Each number is 500 + 50 x the weight over its row's rms, rounded and kept within 0 to 999. Layers, rows and columns count from 0. Numbers have three digits each. The size before them is the row's rms in percent of the matrix's.

# v: layer 2 attention value, 128x640, rms 0.0209, rows 3-26, columns 160-199
# o: layer 2 attention output (transposed), 640x640, rms 0.0259, rows 3-26,67-89,131-153,195-217,259-281, columns 160-199
v3 092:478473471457522414459552424450477423468527495532517428536452463451603593465524534538456517496574517362458546476437555496
o3 097:522500487541476494526467477534590514519498443419518468497468502423531528479416487514517483521440396568473527495524596559
o67 087:537586523592505471470478458490504492495442521500449542504486467481472496480509412541635584469394417535546562488533539532
o131 089:471461539465465456531396429472501530553498568493465450466495579505518505497475486524499490535519444456490450570514482496
o195 088:488291396493438518576413531576423495504541494467525520522535464531485513454484464496555519469492509484532519441441438522
o259 097:536463469499495515450545569512415422470569484374506473469491414536490447514535566501443548529436552478528437520459428490
v4 101:517504480536462496551496549466474532534585478516461511487550489541449455477418564500485491457566528472510544452575464392
o4 093:475438472456498517475485473528539594532505488480470458613430508515564426446500506449566516388484513466518558431506408467
o68 094:588570437468620482559541495536429523466453542551390503439467575491409537505463502476563539570494413546549483566502509517
o132 094:400543525481382571446485493599488427485505474518488477451526474540500546389533550502468428508522476511509479412405531437
o196 095:515470484520522568416510485508561467477463458512567488574495530445521501503530502512549575457465488455448481483532436442
o260 094:539531499551446598496542470550467548346552542483547515580495452470522439488516437546370422497496431564488459399477548472
v5 093:502445436483522441471452424441472515504469528557369561531540439436525477489508536545462547493473444443555414543589535462
o5 104:546482519536491522531515557420553526515468517523535535423502522475505531559492507541562453458536518540463492458454512556
o69 096:533545498502493568518496475525622567411543565547456476520488437476528532543602559590501493490528504517530472557476456580
o133 103:483542551445483487620542505562494483600536514460521499559442508443492471478502443519459585495430531470423455499551456550
o197 091:476444387504450549452522415455472507452436509598527509544438481456513474495494517494574524612508557460533581517604524502
o261 090:536552519458518397505491507526541528503463536442499434564562429425496434415409448428377482534492546473524541566559323467
v6 097:543456514509494401544469463366500460472489544571388573525512504532537556587543523477397548437541510443502555487548572559
o6 098:476494481466465492431504442551488569492489517517429530496470497482431532407581443574524567506487483484450530525555474473
o70 089:503506480426528525522511457424465496537479557472495591494430467478495487486586471507480503511484495420477480557469482492
o134 094:512500580551413555478399443561539443499524456578547557463543529463576469503462579526592530562552474571474522590446555427
o198 096:602474519468543441475561499516536530410535585430485492433466419463525634486453500434489514440506537462516444433530512518
o262 103:550442365486410546553494473476523389419475462434514478480471526453503523537492576485397401540618432523519517488517502425
v7 095:473485409484518480513556494503504433503593488563625482475481422504525474505465474440531565526497569528436442466525619502
o7 101:462487447447500496512525439510494549540456519504486488560460566504476480523496493388526455518458465495526491582505456525
o71 093:476583439503476489418451452455471528511516418495469612466404470531444532435466515500431408441503477469479520423428430496
o135 094:454487540571472585464460545446557460457424417526415398597444534474485468568476547564597561594537584561561512538460447495
o199 093:472477569367458492515528479468517498428573612507544499494526486545590503378599452527445533482476419514537495485432458541
o263 105:492494392566544491519437559496502538508496473454489383506525523462439452459503470562500519506438528538456549486474477559
v8 104:587521525467506534571516441463515508522521549510398480492508569509528473509436600507599544502494535457523538506555496436
o8 098:498516450475468393505410575572504483480575518466542512455447490436444416507567418498424526481516559507478402445460534530
o72 091:469521621549482437531550540566547500533554398483499417486482495466511508494500432486476475418450527496567560449477568497
o136 096:396516436453502534505475525462430398482527400496521581533482476455452515506509587579587418534410568503520517511536513556
o200 090:594436523424527401477491565532458574547484523511490553494479519497484448478608412530526552443469453422494533418533587492
o264 102:487454591489576594526480465524415458602500577471412515531571453471499528477498458413493485439538475477503494415496492475
v9 102:532521424585577533489579534519551502562531536551445521498514515507458478553501535565550483424377435539468528492477495499
o9 102:573481485485510565509477458600637523539538479537618470531426505519463515607524592463501518618513534493438551519529458536
o73 085:514510565361477533588474483519481481458522493498386497515593427461409468475541423560517556445501473453474464548501481465
o137 097:495487499529480507458531392511408531512494549529480536573508468470549513500559518464504554598513495474516497507526490624
o201 094:568385472474449526466411535515511511474414415484549529441423500572498560460457559465529414550546533555461571476472471475
o265 103:401552561520489417498519513478525559478506504535490538583518567475524657465465473462522455427516528550517489513506425521
v10 093:581448563488493504558523431527536528523430494463552513467491499409555411462559479429473472477529530520418496561469490413
o10 098:522426468523484510533565506568506549458502489609505500551527560497448557603414488540582496423561520525492394546529515478
o74 086:539481542443476450485531537480518519566530516477498405483446586570462542475528448465499502553493482477422448461531431530
o138 092:431465617579499474480404486487576407533480521464437553573504424439513607415484415554465398567535462478515540477495452563
o202 087:511499447479469537472514499519546467474545463454453408521434510555480524505528540508521540515457591565473520553497446570
o266 099:535529570579546537559477461505424380510407494618437521540463432478524553472558564550379559462534500484495585565483608467
v11 104:464494554464599533517469459537535446452464566497563463459441493508470509522583577448479537505566576517456471561481536473
o11 103:491524553486471420538488498411458519486468450453477535483592505477508471505484504469652503511431497514535450591415550461
o75 100:457465610458451504473478429476423439543489460518511567449495443518531402527458475523500499522547566544481491453492386476
o139 101:550386509446424450510514554454562490527543550467468404498507461505428459500479448452531538549501541477473513430531435447
o203 095:515478436515505498540611518495544568498501496440515499559503477479534426416550518526517504498413457602473541576504601502
o267 097:483474559461508565474507470580515533501570505618464466509466579528487524547523561467517503471613649463483538555524487388
v12 093:514472610522516555511505443484532473468510478423478544481458531545496508520532519554466501519474485481486556434516525598
o12 100:484522541449564551548455500513420554420601486563575505589524466528476532479453472470551434490510564535538530531467579520
o76 093:444598577531546558462444478506503514436452462572461525547545549499590488528472461439603500414443512498431505452449504463
o140 091:531497550462542458480487517452430509566490539497524507456480506562525598489454545540540517541455492514533517500449435461
o204 087:473440419478468541513479518450476538415593487445465456572469476447478549483395517424473479536530562483492508565453519551
o268 089:568545535523418508531468596502489572462487491457521451418602515431447523520467410478494540584469476453513515449472534511
v13 104:529504568447511486526469568500558474469469576495445531428430452477523562511475508450530544575491525505415511496505589492
o13 097:501482476461564462477428521523482534534584453464503534479463614582462423459491494511456464469424525499471501463468511527
o77 092:576581472525418551532578506494388419569484519515536442501515532566451422573452472589490523448584448356443467526467531447
o141 091:534487486468589518507517462483429567522495453547562606533521506439507514592481599527543484496525467527510455591603456560
o205 092:430464498540465550548500412457514443606541521517459480554478546530545379441403450521484537578598487520503535471457502523
o269 095:505532535504478606454608563414413510483406559464484563534546552451470557521453489498397558535499599573448600496476436540
v14 100:490545452610502515415450532522642488461484531551501471490451509525474511480500517491477507504526502507476526503562512505
o14 111:488554556565435508437464499495387514470485560508403491566559495511533508441535493473381399491518551462455491424488427524
o78 090:499568516522581454489459576473468548510460444543445520462488516511573490550479433499469411505541502563433539465432509535
o142 099:394462567434530594473499396551424479477437460473522524506437495500640487449484516432457535475557544466597556520386549504
o206 101:537542578397484444478490478554539447572495576403504534497485499464533408490572468508571560474444459481481565530539524415
o270 098:548498442564512509583451537460512476449482393586442495545434545508500536511569598562596475501468490444538435402495498496
v15 098:516316578559510520533555470530382531532488449449470516500456527549492464383536481492528489455483509568499528503521464560
o15 100:573467490497594551570410536493425432463533500440466495408542581470537526493426502514488447521524465498493481571416522461
o79 089:545488539533561491503566466497453442548474505454543449483594526478570433515613500497593474587577512484514549586537576478
o143 093:523477454453598478412556478510565460441466525491502486517491601429504483558468486465427446485399515501506476484440474561
o207 091:409522397503534554547436527486559487397539583552494511599512475503596456598560489580490514496507503531479487586461579462
o271 098:627401515501522486509498502483461500515487510527499476416600463602480572472524548456504489525503524432573445476504509496
v16 097:517463475496422550360517592465523468578568554467484464443448526525480561536541506540434523558478460557450557468553619594
o16 101:533570504430533406525532443474541505576519509598582530490443458510480499549558530502545448504588546487478454472456438459
o80 095:491512468378618547504479432576473534522457485484471447495574454526462431504411458534529513477508414406513446436490460503
o144 104:522494547583582452497519604536448499510582499561439528577478564568539505521481489535454471492488604555472433488457518570
o208 098:432569559547392560521553525460491494629480521526557535412420498528556522664537456481530531462604494433447413516459477489
o272 101:512509488544532446482553540504526490463490526436505445610515481478511477490478557507445378539487441537530552479512473427
v17 106:405560530512465537352448501508610557537498471483511592409508512460438511538504397445533557576496527523495450478423569604
o17 098:502569523581517485559486500498536444418504477461550512505532496463536432475467550505443545537515522514543497522452443482
o81 100:490389432498531493602480467467471510570488483502464459441512545534432503517474565570546486475448508493454538502514540464
o145 104:541453451562605445533503539517505439504541537484486517478491554489472499526484574400523476505437506469476469464481527502
o209 096:574498473477561452468443553459460511424490488485485419534501593478511464560430493468467507490490499475514467395478482546
o273 102:472486494493488546487535484569528524485529503505422516519460444523464528567525380471509509466559511447503520507535524495
v18 102:474526416488442502489460416536563469492555523408448504534483581447531506403557445435367476518509506488522515521561411499
o18 097:459487491442498417452455450460509538479542488586525507526460539515495459550518517513530489387552483600469535513474424442
o82 098:487503551509550448527551521486456595520466536541553392479428505567423464417510571489541544462480408499558457524520435497
o146 104:546545443519614437487487535499457512552451587511519543461499553511415464530555438457452533601391524497457513560491504453
o210 100:586463513524489564506390489491454520476552582514502537447561464474609483553536510540452421395561495488474539537527526533
o274 115:496590459543507553419431527510492490507454471507503563511497494541530451492470492445472445472452519500505561463545525581
v19 095:484494507551519506528468514474420665459532568494553494548461549518501632558544517492432545479526461428408495543427485462
o19 099:480452503458515498491540445481405419472455569469424437465480494444544436594523511588489404516485408581471560529488568546
o83 092:558573466453395535458648538557501447509452585460529560500543533431388517417396540515475550437505549487510461512475448519
o147 096:523397520510509508564527525591474448541567497514469524452472423509570445425562516513526498486559517604407497454483588446
o211 092:428500583546467536480394497536508430537501541554440531412600515490493526520606435436539514590391453555496479556546536583
o275 091:533454410516560558509410557446573553414524551532527500477516449488563516501452515479421495437462510529479471473449514493
v20 111:391596563500499466491432480558550471560451548484569450474525496483482432534421458488544444582544463498599405492418458530
o20 098:516507467459578452420420507557474540553366600439494497531526455441456483470474443457586457488458517389484539489495416509
o84 102:462434464435430535547466496550500506461496547563442383555452465463534555518545491462532417523525580486422474457467534533
o148 094:607518488561549507474508406417491588458475467463508420509547505564588471544516551562398551368520531492510459491421480481
o212 096:511488474502481438512505480486522453443518529518509503449589556463506517566502494444453490470504423504488488429520553545
o276 105:448534607499523462524500536501490413602596514469465593514473479496543442530547564577464501464505451548497550422558532490
v21 115:466446434514530489425527435502499505484463415548558513561531497472536517447494463495567494523476437478473442543582460505
o21 102:565474505475488578457518416494654563509480462502449525489449569533512510529487551532545480477501569470521508540525439447
o85 114:516459488540457457409524498462528496550487447523427625457451538448558452541468502480449485532437541522484551539446455632
o149 104:464575482493504447556472500487439570535535456489487455478482525370339465416515474475502595386502519418509560491431475490
o213 103:537522477448549451500524478444543564482552477470572464502458468541477455504519508544528543451522423432471480500517481511
o277 103:559618714405525412455516511585399490437547495517532517502485414492545491553533513555522503491511501573468465465564509447
v22 101:458517492537484417489494561624471445443488458462499418443431463521529528442607444423456507502570513501453464509567584436
o22 098:562546548448500437487420466505494488533590514547510447607398596528575523529508521490537483557425523405482501464459517592
o86 092:451490400489559497522430527494570461520482553504428484486544470588490522527466549581505513518505493531518485593499613538
o150 099:582483502491552573594541498490542501440416527481530562498508495534528461554448499554496509466560493519531415491427471505
o214 093:508501423579419469532504485475493624514499511514492435554496527503557480463449475415551354431579531361487541448532542563
o278 098:424568440511464531491506542481486461513489498484546472475464404571493556503390411495499546617460451532526428558536499456
v23 107:522523585472537534455452507514564444536437598456581469525413518471548451501483427385401499485463503445540496409490517560
o23 106:499492592560537576463515516516500428580571480565464450478454493481532473577486493571510441539595500457537491608437553490
o87 101:454483364496423526572457549516577470555556495568449497445544446521473442458551435579418466494512482531612394497558456439
o151 097:556494494518573576507500529477464506411506459539510518532425420487475529534460563489411537513505542484460437517553532497
o215 099:497504557522465459474470557556461460470516445501437549591566404482512533595490481498545530441483433506547484460521604516
o279 104:497489416452539489462479501521486523603415410513503498464537481477506447433483555582550421482486513486577499453442424520
v24 092:510546538461577487545592461536409526476445497456491567493533500504491412354525481489418540571418474517460491553496430506
o24 103:489571494620632531542449527368495471485579451532499408505485478514435439567470438548527435516562463488451456432547550508
o88 092:444473550535520509546468512489472501474637472503541505560555559555519453482443434557530421529516559510572522503453534459
o152 098:443487552491487438410520494526523526546488508456516496526461600448357512657475457532448499635405539526463471444500416504
o216 086:495470613535509451496509520477466449477406564509488434543459543497535471501544545572541514488526607426519466409468507413
o280 098:548596497535529406442454479551516592518479507594442539546450536467487538467498491474598504458527507535474496571592432513
v25 097:512422434423520479537490516421554492483457532484436526458545545495519407548383457429458561496508535519576547516456499518
o25 098:557517507456504504469494500610549436473439592514440466532475517490494507499511523466547549530488532539472514464579470449
o89 099:574477442580551516500480470496463460612465541427436577370485463526535536551573548545442478545352483437557537526439501482
o153 089:578531477496538501434469559490452424470497375472485520534467493554492508467558539484415558543572516536482549535475560513
o217 094:552527573473465407586474519508529520473513458525552467549569523582522448485433529553516430443519445566508533485570459535
o281 092:502534604541482504476508512436532436570551515449563446502549423492574523549522475506440506573500478480524575534471596402
v26 108:429422456512528464416534507504436467558435529431463589493540531460557488527529438489451508510481513484475440539567434492
o26 102:503546512526442499477416510503520491564516493569462448505497501588503543411447526484475548589572461516514427466466628500